config = dict(
    activation='gelu',
    norm='layernorm',
    norm_place='pre',
    rope_fraction=0.25,
    tie_embeddings=True,
    init_std_down=0.0,
    beta2=0.99,
    train_tokens=148300000,
    steps=4526,
)
Each number is 200 + 30 x the weight over its row's rms, rounded and kept within 0 to 999. Layers, rows and columns count from 0. The size before them is the row's rms in percent of the matrix's.

# layer 3 attention key, 64x64, rms 0.171, rows 51-63, columns 0-63
082,236,218,149,200,195,165,173,246,198,152,217,210,236,174,193,244,267,177,234,184,238,234,187,167,189,178,212,202,204,204,169,206,220,217,150,226,215,179,179,149,196,188,185,222,185,269,201,204,183,208,182,233,159,214,244,186,247,236,232,174,196,251,248,165
071,167,182,196,189,194,246,199,203,205,233,144,204,210,208,190,224,230,214,142,187,208,183,249,198,247,165,204,241,218,257,244,268,195,248,205,202,171,215,137,212,215,196,230,163,210,202,179,225,209,202,201,256,211,186,203,173,167,189,170,204,176,181,120,162
086,266,200,170,148,179,150,212,189,151,163,197,203,144,182,202,183,152,246,250,201,231,224,203,174,189,202,202,157,178,234,208,197,222,163,233,171,197,206,224,196,232,195,167,221,195,269,191,205,190,149,137,233,198,182,178,199,201,210,206,255,200,223,238,217
073,225,202,188,149,182,217,190,221,210,248,186,211,204,144,202,142,189,260,230,143,239,220,219,216,187,134,235,202,183,206,227,190,217,222,206,206,204,264,196,224,124,196,207,167,194,209,191,187,214,146,172,161,184,204,177,132,235,181,200,205,228,205,211,183
072,204,192,210,190,197,193,253,222,249,203,189,183,210,211,162,222,176,235,174,230,245,214,182,220,259,197,208,192,181,151,205,145,254,220,267,202,200,149,183,201,241,175,122,227,215,197,184,198,187,178,197,218,162,170,182,241,199,185,267,202,156,201,220,178
067,238,167,254,205,205,147,231,225,198,185,208,149,180,190,152,229,171,193,213,202,196,181,181,262,260,218,194,190,219,179,205,193,161,228,198,231,199,147,216,182,216,167,177,214,205,242,184,185,227,188,171,188,227,168,188,232,197,228,278,221,120,195,210,169
065,237,238,201,165,197,159,153,200,168,197,177,153,217,172,184,146,157,254,232,184,160,214,156,198,170,193,192,208,217,228,163,199,155,203,163,222,217,250,174,148,170,201,222,154,202,243,224,230,183,179,186,209,226,225,239,208,195,176,144,169,194,211,247,219
084,208,225,215,182,189,223,154,250,192,202,178,181,150,193,198,194,230,158,188,236,248,181,200,161,233,211,235,141,149,202,208,225,256,227,191,213,207,224,215,173,182,209,169,202,216,185,234,203,175,182,180,202,234,162,258,151,193,207,163,187,181,226,238,289
088,243,192,212,163,227,239,220,203,170,220,217,210,207,217,173,175,191,184,183,164,146,149,169,201,229,146,197,151,215,252,172,248,220,192,184,196,192,210,251,204,154,197,227,196,272,170,180,189,166,213,189,168,218,168,207,268,205,203,154,246,184,237,194,207
061,160,203,202,191,183,233,129,211,198,249,197,174,188,158,221,160,175,211,193,169,173,256,241,157,160,174,186,259,212,231,205,176,149,231,187,139,213,222,192,193,230,192,246,191,190,156,166,214,201,218,208,232,137,212,185,181,222,223,157,189,232,202,175,191
073,258,128,203,152,218,179,258,204,253,193,215,172,187,234,155,249,239,153,168,207,176,167,241,226,203,250,213,201,154,232,201,244,203,234,189,206,240,180,183,189,222,225,221,211,214,186,242,213,241,172,164,193,196,175,194,231,183,171,200,220,203,161,199,187
077,183,186,247,201,182,136,165,239,187,247,189,130,187,197,210,162,209,248,211,177,214,215,215,235,175,193,228,259,178,213,200,176,183,232,187,201,153,214,216,227,175,214,211,175,168,172,217,202,188,227,266,198,164,233,211,180,226,198,155,166,215,136,168,239
073,197,135,215,167,195,156,228,199,150,193,219,197,177,216,169,230,237,153,146,246,247,190,217,186,209,226,200,184,158,183,244,217,269,152,224,187,183,194,219,177,209,171,168,235,204,200,231,213,194,226,197,211,160,156,170,222,159,202,207,229,182,223,228,140